config = dict(
    n_head=4,
    n_kv_head=4,
    vocab_size=8192,
    qk_norm=False,
    attn_scale=0.0884,
    optimizer='adamw',
    lr=0.00118,
    beta2=0.99,
    dataset='wikipedia_en',
)
Each number is 128 + 32 x the weight over the matrix's rms, rounded and kept within 0 to 255. Layers, rows and columns count from 0. Numbers have three digits each.

# up: layer 16 MLP up, 1024x256, rms 0.0852, rows 104-156, columns 128-255
# down: layer 16 MLP down (transposed), 1024x256, rms 0.0831, rows 104-155, columns 128-255
up104:132174110146111120128151093079165086131159079093150161111164109112152118127131133149133108154102137177123202192168139091182064130135102153092134163137155126068070185164152096085106103111120144076090132168106176117080179139133154150124165085090098160156080124137156091132190128145104177141113201125188123151082142152129092113173174122160104092132189115103129166166089166112116115213142
down104:138151126107089170112137146167154082163143114121083159161116095074074137070140139095166114163164124141148169033124124119124114169131119129133149103076103073133192058166153190093100077112089115143115168144133139135112144152133184122104135095185166140106141123105114102139139143146109176182110076177145113125126117153123151123141203204113078151147151135083167114145073155145083114157124
up105:135113092110131096085153164111180123147169072072180099118169140084118120140080130124114072133148105119130158119182079154106125112136084124184131109130125111182112091084173113106141122108127151163150196094131126105151087146102123126124108063113136108131131131139123188094110153152167091126125114189108107107123137106192049147148115110145116144103122187067137101162136119113111192120125
down105:120115172129097180083115094149088165126110123218045214151122070134132103105171093149116153162166094114106138102104073130146139128124143148106120126157163174062113091169152146172114123108113139095165092147093137188108184110162079091163133141147080088093147158125145066124129107117053194141105088108176101195174140151105156135139142159097149144172155119116155072129132118146077076110056
up106:159145112090173155153114078077111100100145158081095124091154120122148032102188094109192155150117139204101109132110183085119105145083163091160158083143186165131099137097157136109128124155168120133061174092137159146144147086155123140152147123119107185073150162181081142128157087124156118111164144119148102119130179135060115193124149174129166050167178121090114160126170163128174105147066
down106:195123076059124128109153164114138136174158184169178165191152157152145141123138152171126137108194193142205153159134138105122126142144024185153130112130124137110108124142066078110178099089115106169134118103128174042138114151108136122105087120120198123182072176115141097105179067080150081100147138171085120108195120139143112127101095126145166218117173100091137149102136177127125165110143
up107:132113137087123134131155185114138092123074040133088166188154120124128141147061042187155122104098177129126140105107133167122162125155190169135082117152179121113099176132123079116072179076083098153224090156167150088120169139098150130115150142094144091124120173129163149174129067114098166065154130112126121115150182086051146152111147233128155076154138174091094112146199129123121188177199
down107:145185189123149107194155104102121129083132130183069133168112126152153176111074073150117111111096139102117181135111092159163207086192146103140116162099174175072109084054101190119123210061125127129141068117161131066115186107090150088132146101137124189149135124123121138150136102090152120140135055101117000102157186113037183127124131151124181161146078136100094112080174053130146138186183
up108:109082076061117161120112162140161109174185192123087118207144112154076110114164149124119162144168130118137121099143117074091071072134117126070144128147091072168082127120120121117152095174144136104140169131090149137191109109147129157160137126099073131107119167116102147177181139111127105148091129178115095124123137115054115119129155096099103164152186077148152119186155127172132053136099
down108:113140153094148115162102103089129061094169153135136142086078174128149169134119109067172108190161146126104075163123144086095090126112148128154116075091174081099136099118086125094098145114094160144160098154151155124085119087141127153151118144117105136130124118156099116185129084082146115118092112139106255126114161114189084140141135140159162140156130151091119089116126168139133121095169
up109:137057091070104194079148167125116100109169123139126130155102156110107084163171154199123141145130131104159207130140165140088099137140133138144137109135166108144000101162198067143161056078124127183148152179158102104145170104075112095073196167200131117069104141095133083075140155189176105116135148151152120138122114192142099148147097172132163102153113097123130122157163153142108123118090
down109:152133150171153100111112105085180116177123149151101142132179121047153151114111129154074103136138082082094099099133104172105160101120101148115149137112090095111122166129051099142076115110116103119147050083114135121119144099140173090156152131106176160149153055121138087119096085081118173139104131109131129036068142166126125108160130107182158119127162117033115130098173132209166138170126
up110:152126169140188121114159121122137129123105087155087138184149112120139154133123129124139126144075164106114138204137102141125134145145141143111137181165136180132088167084124133119102145183126133096126110142094102108146100087130169164124117146203102164120115107096114142120124081107135182110061105127128089104147167131097128137112097136100125119156146111152114169098170125182133157138137
down110:106163059096085156120147126124078127109151118121152195096142147135107121107136060101106142144154118195191165124139188070110098131068099130174174113102113081144144119151157095143126102084113132149098170131128128119098172161112108106072072133091152161162152151108109125095132154149136087140174135124126067135124100109182100112185168119082123138069135120108093175175048115131125059089066
up111:129148114075134104157129093168155108148102132207109130160145119129142095138166100126203129072136128107084144136111091138151140100054157160144096110128141207154133125095150165181106151116096122151138121093134081161145163071124087172173139123114140136073111140127132088121136047104124165166158164161135089099174095138196094160138047157108131107167080116120132112099089166067159152108102
down111:185121090165098162113123167147122093139153144126101137128094130083133074112144134089150113158153146151145167059173140112084079173126144138068166122120111110126143114108167080099146073151109147165101133150100150087136167147164124159089160068124128181138152138118138123099093134149151110128106124150090052154124099142128168097123199106124090148193112123145106135106105104173114097173130
up112:126138130152077082166136081127156100154146074065207144122181118097148110082085133129105114119095133129101169149164141098147150117136104175077174121123153129090099176123147120125100169153154111108191140175100116106102128192112115128105151141119092121157090124092158176110148127116133144140107182109167117076105116121145135133118156155160168084138187136101125171154097184181103163130113
down112:144148109114089089135147128141141059199087111104098123144130103134066106090124074135189129132169107141131144084152140127104123163139102138171148106133090124123141101138108125145127068147118153126093141140112140122131134104103132157129138151115138156084127189145071108153106152151092144141138069168132073133128146123121130123158170168135109139148133120109102135137048132130115126119128
up113:090094091093132085165223170135194100114115167098150159084123141100096084110161101119194082128117087130113161160191127081191176119083109130080118080164095157209047136029152092177038133087157103121116117132141093080060129079153105114112164146128105139138145113154124094203116160157155099093107132144089098156151140160148132135112141128186155145169133120120161081181143170148102140096080
down113:085134096117138086099165084152167016142138086078157189156162151100068135172089066040133103108121111113134127056125126075140036149154148129120208059124096112126104134155188149107156164177147180098134189125110188107141068149163182103159211115098110132239028160108167155105154173171080145124100120144131116202071080172182101054129091163133099087064171121167204110170114105158117216127094
up114:183187121167161136109115080170158112163038118117105147161148075122200186187106202135122131089108096150121142139156114158153095083155110168081179117073104106133115169162114109109091099120142128137110104107155090165132155088122164086173155173055102130126142091080066123151025119111135137091133143154121096130143135143113131099091125135170079129093084134151139073174115151127136153101163
down114:103134108122096110129160144115120124127139100163168122087124196234130090138121120171087133171157191142109143107165156084116139146092188128152064051208186090148150129084143151093102128155144086111148081141150152075118164201170112084124127136156151127129169095173138068113176142098085181140097132087134159123104142122126099151131124164136169137180143165141121094114131123145129099152104
up115:095128194123176121126132170134159093116147110084162115157082158094114142164103114114171180151108109156177148080143066131136146088091103176172116114089109157069123207175181117133121105152143141151095097127187143158149148123207106132121142169140096162107148183140077141152175100136122105144121181139102099132153088129169124122124077156180125129162112102147169174143118172171086128108148
down115:110126117133056103135051116083121141121109122139114152130104155138137130097155129071124119140106179173157107106169160086193166138110103086148105126145103118162154089144120131157082118114131143143107140131148145125128144119119123145114128088143099131171166140143108184154105176127095106122147136125136103165090129166119126091146194122087137163149084151154164116120136167096118094106163
up116:194147107109094117086166147136152100181175073162081148091148124121220156099221153188078135066140094171164123125197208135132150105119119162091168179112097119123084113089204146133135142121158158168096183118183159117136102118156085113177106163090122093124213098125125117153136101101143176073161127135113100123124171048185086122125122172149130119116163147184154149196100138130120105106131
down116:083156129109084056130132102088119203087154113112180052133161132114043115135104094132162112156136173106129137099114125100159119106079105118099123122085094197114158082146123133132157054099090077111091119180107117184108097151121211147098158126089119110125088139105123170175128143142163144153136101079146061160075105190073155195126149138182145123128094110103104116101118133131105139150147
up117:141162115113096103121167142104135126122160146115078156087090110128135075081137141172142110126150144157102139131116199112193159081125128113113145127148157116118101165141123129128103139147174100140116107131150106154125129135190145108143164168119091155125149156150132127147131125085148144116191140133185099143168127162176149115126194086065129112144172160107121103144144086101139121138129
down117:112128154127072152136102098104078210059103127147139174141142172135153140246103131122152098130113091130138065139110100146144143164081118164168155075122116156103089100137124115108152111092105188114095147153089144054088149133080151090122117136109159137166112128108087129097105111102129149162097127143145060146120138094128101155140105145219111133188091161151141077080144123154052104121118
up118:183099173133151063156143135121095094084123120053204092150152150154176059087170116183116089153128139120139125185110144045083143125072112138141128068213138087160136122138156166117153166146112086028140080098146160246129128179155185144166117131138177101150120114125112115104147145075161180089079145164179104099057184139100128088097174142090101111117155181133192137185093169177197129142153
down118:126166205132045149123118160129162094156199149106121057141084139106164138149100141086110129158080073106121090156040133114140051090076125139080106144139160107150149127133109115172153010139177131078135124128081158125126161113058131141116130084121053150196082176161080134145177128148162179151137236110206143118127137102091131117133154122192090134109107156156143115075087131178150113157155
up119:095102107066118149132143109084108115173136170109167118081112147104157109134120110121134145184159114097140158146100168144151104113145167140100101131091140122080101134098147045128111117118159111111140183099168152135124104079111117154146124160114131171091104120101169193104143078052141126131098160106159108131096102162176126132159101165153119067091190058105160090169156091141169122123135
down119:125133110154116139164103098182124188100155115142092144165141100138121176112103165195110109036087158170127045089166116117134147138142125103164197116127118106132144106168060169122189127130126184164130090108093130155145175135097178051124143118166103181122126151164072103186050147177138138072130102145171166103152143109075186085152125120136156151164107241119100166109137126107116118156123
up120:174112100107160125092161117166166098139099123122061180151132137109149109157068103158131157112050119106098121135219064143054135112093119192116102152192143178103076141140146120137198131157181116181096168136143137112139155113120076085154202181101110102166115162101134116103172159144132088071148131169111115093052191138092115133087098183168157134149132179170130130148131099162137152111083
down120:156113160123148132159110174115164039114134119146171114129102159104165145136179141122104097172112172147103111126101199190109117121085100144083155199087132170117136142119137096081123120110098102127129113134159177115141113132167143169094153122121136176147106119077090103131068130135154152164131099125141085182164087116112112129180132090126153129129116054115140163150112141178150102133139
up121:127171154016103123094167124145100104156128136147115159109145110086145122077138143098080123170151102158102115112122150122169087162000102152085133172134167082178070176146178105117063179104155149089120116130158143101088130123120088111191084111070124140134112169092093115158075138126129124122122153158101104121135129151126093074160121114111131099162192112148126163225140098147083110147128
down121:176111100201185123209079165042132076067079109124111133147143101172155108118168121200110172149151155115101133196185116098195067130118160093156049091170174161104130099092126087113129133150127128116095160144104111138174174165120124216166135120083178127124136086174111062124139155126149081150158132121083122093147104128147197102101115142167124163114104185144161132068163150155120126091098
up122:181190105143187120127183150093168096124080083171141162087178093152155114091142099151163136116106110116115123121156118106150139156150181161199186123156162106084128117145113136167116175105074132096166089085192091107136159119163152110146129156129140098065164110168137137155141116131122112083082124141144122170108108102123149120106181215139195102100111182081107130150139133127123155120130
down122:151098137140096188128175150155158155155139128135111054069132134150084145083111101150066098143101160085128149151163123154114071105100126093104118107078117158108139129196161086103145135131160135133066149087096114094194106148099099112108141153082112158123164153123143138173183118034121137144133077147161126119115164107150131142157121094115069136174125110198119156097085151139113096148115
up123:129114155152146124121109148082158095154136159126145111088165148200103112116129171128128109127105137152126137139169171107095084143164078110149136167145116192089119121147140055185141101171160170123096057201162085124160106143099144184112112156110073180153062148109137098122117191201126126117085167160112115090103135204163127125150118082111154167160094141152086114121097134116141105131122
down123:127067141120120095123139162113117005130130157136136156146140169123099151141158106169113129152164123116128084089134120181146162111142152137089095134105137131105115158125141169122119182134133083167133133093144138134174133113112118110149167090129135074149157114138082146099153141104140145130131121130149078092126150127080148159162136129116125149133171093117110152104142115114164090141095
up124:116069151148100145135152106114143096161154108095146087062168142107111082166148146130174137132147157097124107116091148173105031152101109106099119053113168167124113178083073139092101104140115133150130124095087143158119093140174126123107212073149144129077128171102174136077170122132065130131129175146164127177142128133117104149201086172112154156142129156072149125063137123139090105088105
down124:181133117102154135140042107158109128129096108130109172139134176102088212085129095140094167128079104201170170159160103111067185071116112105138128190164139093109129063173177128125093119124173132161148130167148091111105165117119125137158071145134114104168161155125128131178104162132186147103124132165119138140097135094149129082069173119176131102158144096199037115213105123133147142189088
up125:160139129119179052114172144139174113134126078143166057145117173054137063155098086160114119131151190110156144086115067155157126189117146146141101094193116100143153126174144146122111116203108159093159077082127153155069168104175126113104170165129098077119119212127089185173146139087137125133107141175091072137174180158079144143134105186133116131164154098112133158131147108079084087088113
down125:099163102189143108132098141106113145128107142104131174192157121090130122124091106080181123117098099117120153104139140108119116200126125102155148158099135146138186089206119136112125143078116164122156115105143113122048106140128110106094135105101093134156175103125134153130130161125144138110151119175149123120144158140054115080135161186074155147151145125116134116202123115074111081117100
up126:144152142087113144152132108107094097089119152161116125163143089161144073148108105155156126166142132065093133115156125131058118084101134131150146153116184152073096132159086115142149125174090109102072138153138140128117170125090162125116158198095130148137144162103111122092166151131100118157175123128136114121202093117119131115120100105151153116168079155083121130125141120099147149152089
down126:125145144129097135117152115142163131164156128104155115097112189146113139157124174108146154110104134139137123157146137150160139135172100143131085121137102122127119153113129147126121113114145134114110134127145118122100103156183155165140103128199128173136158089140132132123164119088134125113107108132124161151100118163147125149131102123108145161133158147107122104156146103113120113105144
up127:123139083087192127151163178107149102060089087132128163119150133087126133132132105104129148114110134165102159125134104088163110084129133158089216093135108082116152107155174073104116139191075184222136077144117158139113102120134109150107154114097099154162144104188129176132093058134135111126121132182105099157056142139150132091138116151125137157196115115103141192139177135097165066113199
down127:144147152104180123128123080140137103139169086106168137099130129157109141158164108115149143123094130157137156137158151145125122071128135134098158169162127138151180133161119140114171113089175124085145092120115133141156163108085121118121093128121136153082096192176146051107155152159105100147106154123109120160165102109069121073138168136156143118207117153171143095139098141097132140145152
up128:134160139088099113157151118122077106103088105136165113172133110161091116155151101124145105108092175138141155127152120158115109070152172152112136151133191112104111136104155127121066141139102068076128165144167071101112198062118189144126146180112142129089131133137081106133140097130139125082134148110122116118124171061078107147134120135210120135078123180171141108129182158140157124125124
down128:129139146156100134102150171166067045150166127163128166093059133114115145111113088041124134084141117138127148099171145129123061165128140137141129060055146098179157126108154185129135121103103125081125139123144140181167128132085031128152188081132082174126117153138124147167112153078097144119099168061082095148086155127175097113144153126127100088139105157089162078110127148147129106170127
up129:152100204134128163175147121154144126194098141124109132129128111143151071151120147135108096113144170160125107158153139104062103102086117136134144102156153100147102112125142104114156139129188149138163129102104177161132118174109165098169154119160133156093111168176084054131100089098233106083124146124121087032102207148099069144136128133122192101098167174138126093104135169146144139141123
down129:148151133138157158132145140123099241090166108176123084130107120091138138135083121165133167111083042123150113158106170109135095186191150130189138081114119109078145153185117141135120181128091114107146058144119147114116070133131101104140141139062069121100119142130102149091131150138119140118143186153124121162194083196113125159099138138081175146115118125082125179113125106137140172111121
up130:083147165072111153130112124107143098119141111137128155111115207069128091122181152143165120187123171135128129123184068167118140119070078111093154104100117150163109165133123067117165020134104119121131125107094180142140114070135142152107110199085135126115194211098156189123167166096155122105165145160078110169080093120093108087129097092195142143097126115097049155138152093119116138160222
down130:111127103159133130192159088153104031089095172108185160118085128159135064175109103089147086117088101142114166129103100161132146108113042143169090065140179116174114115129169134123103130104119135140097135197112072122161217119158110112171077144161109122141112079067057091112094133149061060121103094077133056133135098045156145163104206176066147138203093162177114094130181180152131156131069
up131:162172095144077111133088066108166114076101103130146152122160129088123128088129120099119140174100152129083140131191141125106181185107146160100125101117083135196113104121154135130115163156155174116133131143145159121141119133089096106122157108159158119154092102123153107201154109154121116076133149167109094121144125117109055097123135140130103126125187122092106099150115110190076129095136
down131:137137122094097096166144149148095157140151170084118124100108106096142168155127079105047075142096106119127108123113099169106127132158127057138140083176164223118181168123150175108110144148132119138130153114178156118161197099096089098166107153126156190105198029166120161094094165125150101127140094063114174071099104108117112082119106116134082210145118130104115121101162143141124142153140
up132:118096129087091120177189142166090107125132142087166094138142130079099097103158143177098124138114101141095132145115168109123130149139114109160116081157093101141155130133159144103127099141113100044140111166125107164139132111147117123112117202148099138133160096152141149154127161170117134077141142145167123162148054133156092157114095166078190122124150127146165174195095151129150064174090
down132:089144176139136165149115151100115095123166150136159123181123108130138171092129150105133105086128133090078057100076129154109125103122222138106132184095161151115117137137116070120162097163090134114124131171062131163156143151100113083136154182094174159110118117185135098082108113135150081125103099144133113116098154107127153152155121105092146124105143135095115137117177089127097111105157
up133:088105131149110109090155135144157122101128137190107095117114106132188086134123116124159153105173172109085115146144135110161085112148137142145149152133042111130102097124127087173126090118099096136076097115156150092158094101142114140117170131151125095163115166074139150121116160082147076128139180147118110135103150134173073139136100100117109148151150159087111127077105125087114135140188
down133:200113127096109169152100140103127090213140106077173128118131144113071128147143098095107129131105151123164137106149125141133122141130151140105101105154175128085133153130137127120155124127185165095126127139102121134117156150123144128132091152127092142114121107168128136129104101097122118124113076139133174136182126095110175108149165144130166110160148114191144157159136116181138092121067
up134:195077165129166114119104114076127101115150063057193114110129118134117093154185093147140105116091113161053122193186108079140157130067159171069181174167096095127096120109140158147117136146170128141176116098129070189103151107130084192113192096102146143102105178181140076150153160108136156098079170162078101136097142157089168131194139127149104077167186182102156181217130162123127083139077
down134:099159120184191177153125104073139100136151139124133157163144126151113145111113156119113113188112072178076105120157053157132095145127140082172108160090110086066069068159081097129115181051027135154130135151152132137148126130145052162156086149092072060092184143140118112172136130193147067157167206150104122138184089114063154142119140147200186117139114063165137142122074199047071182177075
up135:184167112110119059151126129142122107129131145124174119147127110090137075180109127099099166074100153160160140124079097184111176145104176137132110149163187145097180125103134128086091168154158167083133108157174067140125160085149109135124158177144106144158189100124128139127054101134197164067102126130147120143111116141128155132089118174130165084100113155105134138136162079138188198133128
down135:036138162173171162121138101105118087102146127150132120122081168113148149103128100073160102138144119087107100137078106102089130109123127061103193118118176100111112137154150147121137129078125098148151110050147103137101136097060117108096117100084152189072152098127094119108113097120079106131117090172159123151144140114118164127205141139102169168151149096166089160136176149138087126143090
up136:161127153145146161098123148148124115099096144153113175172120172106125071133141106151109169103126155163080137106088133047102096136156145099111111094148138140181158154142141074076129121104111161150133151163128099157089178160110106074168102138083124123091170154150064113115112184142082160141154128158139110093142135100106186122096123150136168142126117160094129188137154119134121125153155
down136:094040148151136077167101094124159188106090091145151100093163139126146133160092146144175155142130090160117114204136122107127176091166157112137170108109137151132076118073142129175098162150152095167116119131150117155155112102063140145090145150129085103078126086150129119119090145142112095072118123100100188166128165143114135191123125113169129111079083122131154118137150087123169127155119
up137:186148089164246116164144195159141111157137138112100147108089156131102130181133109107115107141125102137130123134130128163127161054119120151111110119127159138134168176062137152151106104107169102158170136146107101132166108070123136130144142173118095162171169177135094115133105079103136124096071112132064094137141082126137093115125096134163158135142139105160072104139174088106179159139163
down137:133113149092129105139091071164172074068119137143114164084145178127149108114103112107102131155119113147153126129127139119097193156114086043091143089160149080140086089136164073147126125090162127138170134126181134171145102175132188111125119144127133202103097100114134144124133114074101148164154106141185073121158102152116106156125121130107120134099132162104081154173072130154141107146111
up138:205062135097107131062150149116137094214158168141171129095156154088125080157122124123076159107151158101180137085127162111189088150120090099079124155137126131105155145101152133088145154082128111109120122126148122140127107159178098151177116168092113097135098172112155120148110159135082178066166117169142104050133126134122105098148084123127182127142173126085108101166119206161125082105137
down138:157120165137109096142178144111126121097132149110100100103083114131125095095139048120146144159148153163071097138130114135093149102118188081210108096158091152065146118113080131123185095135103134110048083133179168098105147120135086149145164155149139135154130133161128132148155108182159091154124130120154153133183113131113161104121075198155073149110115103114144124107132122146143115181069
up139:132167058070174149121070115134117101095157177140143152143133113175051133151099096180173066085089176147143095122118138102135101138106103142114149124202171111105125122139155089101097153128115187151115166179114075206129126170168151118194141156141091117096137122160132151158145121123124128123147104094103110144185141114110134110116116177214134074178139086193134150125163186126212132123110
down139:162126123174113131122122096079127150084086186122135117157133094090145116121066089140083145145128108173187154137135127127140115137127079112155138084110078106097145203135140084142102153172138091131067177087142153100143143129107113140144111095079168134139196122146106185108101193099103079107141121109122199110158145194142092060171123061117146156053130132096179093111089151115082117101149
up140:126132084102088127164115112123100124161118145162167140137134175143139108114135153136107082100148148128138154129169138162095147147140084117121162108161119077116100127147176068080121061137150117162139109130110196189111193066091149075122163140153142166112143175119099150156212159133217086104122159138099111112100115109097112124115153138162133161122127187145178142168181094132109101099140
down140:149137130160119141105130125096135067147092124155125115116065126020182124099137106134160136186166095090127107175142098150126124148151176144107135164109141145130110093127140136141135124148122098087081108125080135140133114087124144139182099093132092095101079148135160088110125116121014189139062155196161140104064166171145144149138131160156133128182128139150106134159072124111148169148110
up141:092150041087099128128083094110154113140125102077090187157136077133157127071129128142110200155123045178164150164102108108130079159154142124141126159156154115119183114159199070105132157112187156140190147106178103133074110181203118097109078138153126101113114117117193128092094122107190172091115122147125084083177065078142078127103136158099178093071166113198214147251090124095095135118066
down141:108135104107175109122150169090084154094115129102178086096122212122103102145093112181146146147119142076149059122197112109121139118142190073111160151152134152163078149133134130178101123144100086145109114173096147097118120086177195115129179094131130120144120127112138090158121152160132097161193117101112024099161095083138191149187148188156130140119114134121125147061150090128092103100101
up142:161128115102126112169055113098113086092103100159156127159110150140152163168136134188140164122133155179111186150151169124094137136104125186177133087119178156112166152108151154167084166078124128128156152105132091155144115088119132132169093179157138143081131118111117153181146073108066163115096139112156125168172116175140103134185143166142109082140152176179201211204108096098094118044100
down142:112119132087072136173127130167063173140114116187197066117148158145144168034149122162116104161118163143112144175145071218118137165097107102103073139109109144055102092090066090088115089212154176091175130066140130141112148121144146187177104117143053137120094170137112144153096104162115089118176091155174120098198155128143097110153046111107131157115199104147084097110120111205130141198153
up143:192146199146134109152166128120112068182099120181084102138110161151065101130109112126170127096174174098095135102129157098175169164101050103131155098130088113160092167059108135145140143081124074066183067105098122138149089110123127120169114181114065116082160134112144130154166124100077145202114057121148123104090137135080120070134153108159124165237103142097130144109106125121140118114101
down143:088147123106100087172128119167144161135130042094164083174147148129109125140125124137169134146123138179092113110143104142080153089095105157145151188183091163114161130147163107132114114153157127112126152056119115188098162094078160105120115146131115163119126135131073099151148142131134086173156139097142084106110148133121089139151099131127134161124197155098095129136098142116099105117084
up144:123131136069174165084143136100126100157110142146187149151069106103089162116122061114084115137140077153158166193094100132093192132109081073137122149127169071082074152176176085182131093131086108083117112143213104103149090117103100161195119125135119134086162082172114176075098081089133119110145086104134118143078134139138101076016152170160196102163087144111143125220141153121156173158130
down144:139129123114058149144108092141114184189118190134147178047113158105152135130158110119178227141190104176118127095100134157112135150119140041130110154121077117133172119120088074143137111130167111111091147127197147159175092083130156235170048067171196163076155109152104079061150061070125136078117158088155108174124126158171117117164162171083086119119137105135156039197076088091141104099054
up145:109133124101150157105128151096154116150143179113119153099160107141115105108156135122168159105171162094078176156167154164125104162121094145121126141146166097128050109127153162074133101114126123134111160155154074138133161161156070153107140167126069128123110131119131118175112135105079151176092155136134107143148167116128122135144106130125139150155132147106160080105043160159109106078093
down145:121074178111090143087145148104091159115147128170149098159117164104107180168211168129110126109147198171130105160130148110178101116133127107090183115116078164133123123137151120124130144204100139129130077141133113153171116117099097163147106094125127079126103138125108164130194100091135148116125103084119153165153087176110099123153141184133099115143147070156113086132176122091134140106126
up146:144101168112136150113148158170136115128109140106166084181141103115081147128116110099151183159111171155096100104115089184127121096133110110141087160171121144159107104117135116174144050167080178059131138145118096128130089139208149094143149145139127091136102110186126178142032121126126170168116130142160113069102136101142154169119131143099108145097119183126097124113104136116093145134115
down146:110123134134056095108149120137157244151112060145139136092127121130152108135131126145160108089160097128180138103170116140126149123146109147161129079138144119101126132139136112072162143123151122169108143118153144112100099139135135139127114111082121115158154127066076117120190115083141107080170099090090143164120183138114127157150114132187080092200148119143145119103175071118161126161092
up147:179169119100163170118149155110118104101112189126171112193099146059143079142105120144128127124095167124115074161156166105149167100121097131111081159090144109105137166128107079174122077161162117114140170107128115114133155132165077150117187156133140117096134153118148043156093172130182094105153149158100106076191127157147125122089117120136173111113115115147113096123136129112086120140179
down147:114112114146111099099123120146112085124203135142197125130139077118147146083144112156172138158130120146145167139135119133159139107104145148125195138154090127086075124112170159133202145122146063123085134123083147155163137090122150118079068128106141193102128092092135120116199130077094129151126165057183080139105125118132127115115152151099095139120128150148122160088111161170125167137090
up148:087185132126130085113145184103136128127115123118097071126152169099080107134164137171174136184109173139127158144126136117170175141188117102138146083124135105097099161090159125125167105114148150118163121123110161137160158152179094134137133116098117154080134145130088117176173181117131160127151105101113103141170110165068083089094143104132168100156120187148133190153150165123072113117120
down148:116123146146171158145147137129139255114107179150199166186110165164129117135138100124154125134131157129132078141097157133148124170105135163171173135144131119100148149118143115117088162130117128095123141120130157095144102100145130129130105124133143129097094104121125166106185103125148095141107138119100073120154124123132123148125127108084073127108109108129104114117166096069153118128116
up149:143151140129129123126228124192164105137089131071122125156114121123074103156189122126176124144113114140170130123170073152138106125174086154110098138158090164140141125126075179114143116124151096067090163178112059144174152085143118116118213110120129179117129102075117123200112130177092107128070127157132107130113157164124117161127144147178099125084195179160137119152094109139145097054083
down149:088135081087150192118176168119094048118102151148157169122072113114137135131158223112136139195139127115111064189131169105103121083177148169115090145164120132129180208123114108112150115126153109171120097076104110065142120144171133153152076142150126115147125133151150089082108154112170103109101150101098069139126101133117136187128131092092125111125137091147100173149118145101141120095187
up150:114160085145099108162136125060161114153126079106096134156170103138151131135115090171150156104154155138167148144087065120169141100075165170141079128162133128077092106170148188122126086077187113031151121137132133147135144154197137138122222144118155140186129182073121139117110092076129113123127162175122091119160135162149122094154177167133109075101133116188129083115184132110104117075071
down150:104188090125126149083079095119090174173103075181164105148113116090117115139190118143127063176158168116128101135182144123100109122120152114110123154110105097151117140142144136118140100154140130120107128069164094087158126133137107134105154097104133120096130112097100157160157115167144124108060106083101067140120127115128185129135088158133137116116155168119167173119164124144115118121175
up151:158164134061106079163111081101114114099129137099177150131106144142139156138148153174157097096107168195120125090105105105173131088084116098156138160102096073104144112125097092134101150106117138132123114122152180152139143129197193131134127111133139163144107154215089181132221122139163156074165129117059103198120122166174159145150115157102151101110114170110096173168130121116137152150094
down151:051104135162140149095174147166148156185081150140103117180133158146133112132153142126089149128160134095128086181110153149113140136116102158102095134116123199140106101076131167117143115132120128133118200147085083114140148134072111148210110144060109109070134101138123049130077147134133112155109164099149073129126121112094105149136081116147146118152134125222147145098122117169141134070181
up152:163120084150143104102131083110136111161096092098121120127154158109172105121123097150066187079114132123138160136085086092169132145136205136086108139162132110132095109104153087073131137175155131154122169152155150097114207196106095099084143141105133134129145167130074111194106159161134123091152190155091097083112177083065141115124131105174141146149094127158149126186121187124095135144179
down152:116156147118143143108114130198174084130092187124141135098125150101110122154120158127133111076127151206113128122143112220095155082162113142133108084145140130172103143139084140098100106130134119088111134162112104157166118137154110147146157162152088138101147157092138064117129086118127137100105111108126156130154133152173121113124089091097219179176175145152085094094136073129149073192059
up153:153098173090077106114132090170141099202121187136152123145123202102178065129100133171118163116194110136115141099125139110144141101133105131097130080156093130148147119159136108149136136144099118150144164082160116139151128164168092093133163120142104157166151120144133116174147109146131126109169101139151132093132124147185120158122083094114104112091150121092131110095121139090139155137133
down153:126166116112120140162100120113097191093123127115144100205132137101143166117137112135103152146104138182105153125112123121070112124126126193113100152120178117118144138124124155136138116143145206106121132159108153152099115115157112097117105161130149127169150109129093112119123133086096115115119108126142222142132088120110134106125128158112115133133098088190124067149113125167100092101122
up154:088162045104113124131133102100172099118087102117113183174158121050101095116111144129143121176180091111132203135150093175098098156119062137109140121110134165138130122143123117148087139057173142087128063086142139154115183083127211151096190073099135101123075095139162143138091132146111145100117074119105108149095107132175118133076188157131087155164183120161209071172097125128066083142124
down154:097117140181133160147120149132198113125125093110168099073140158152129173130173122102130076096124237208177088126105139105167152140058076121105108129158106140109096169138161141111091100195189074148130164153140120071094110138155146141096105169098139172130186123183139028157100151173212167111126111155151158139114132092124180119121107204072170129093138089101101143137167118138181110177133
up155:151144109136120137103143140155139126112138075139117128144114149134172129115113143119131099086157144129104110124129137159139137099152173089073076131103083142146141175089172145087173111128096150137098125150156119113113123081160134141213107134176140093077133103160144169093107131077168082137107163148095123150150085146141156082104115173108140124136094163072062132133176130111102186064134
down155:059111140088125108173121117125099107137104116159083108118162090120118091085105106157129143133127110122109142123114158155113113136097113166161183115133108077106101081117110131126142102147138095068123121106121158152128108186151077179057107084129144154134132181104134151146126108149113142146148090104158088089097141109075105191121138050129183148148140130189119114130125126138140130197120
up156:135188192151155188125108127112085083145094143112087137125140144124144156117178116136082108138077085197065127113193112145078161042142103105048190145106094089127144173116112104071126140143164127115112128152123129217119200125133118121166150134096115195075162175140067115116142169129168202037101100144108110089140136123103154135091120073126124109107096147171130139116095087202165141121114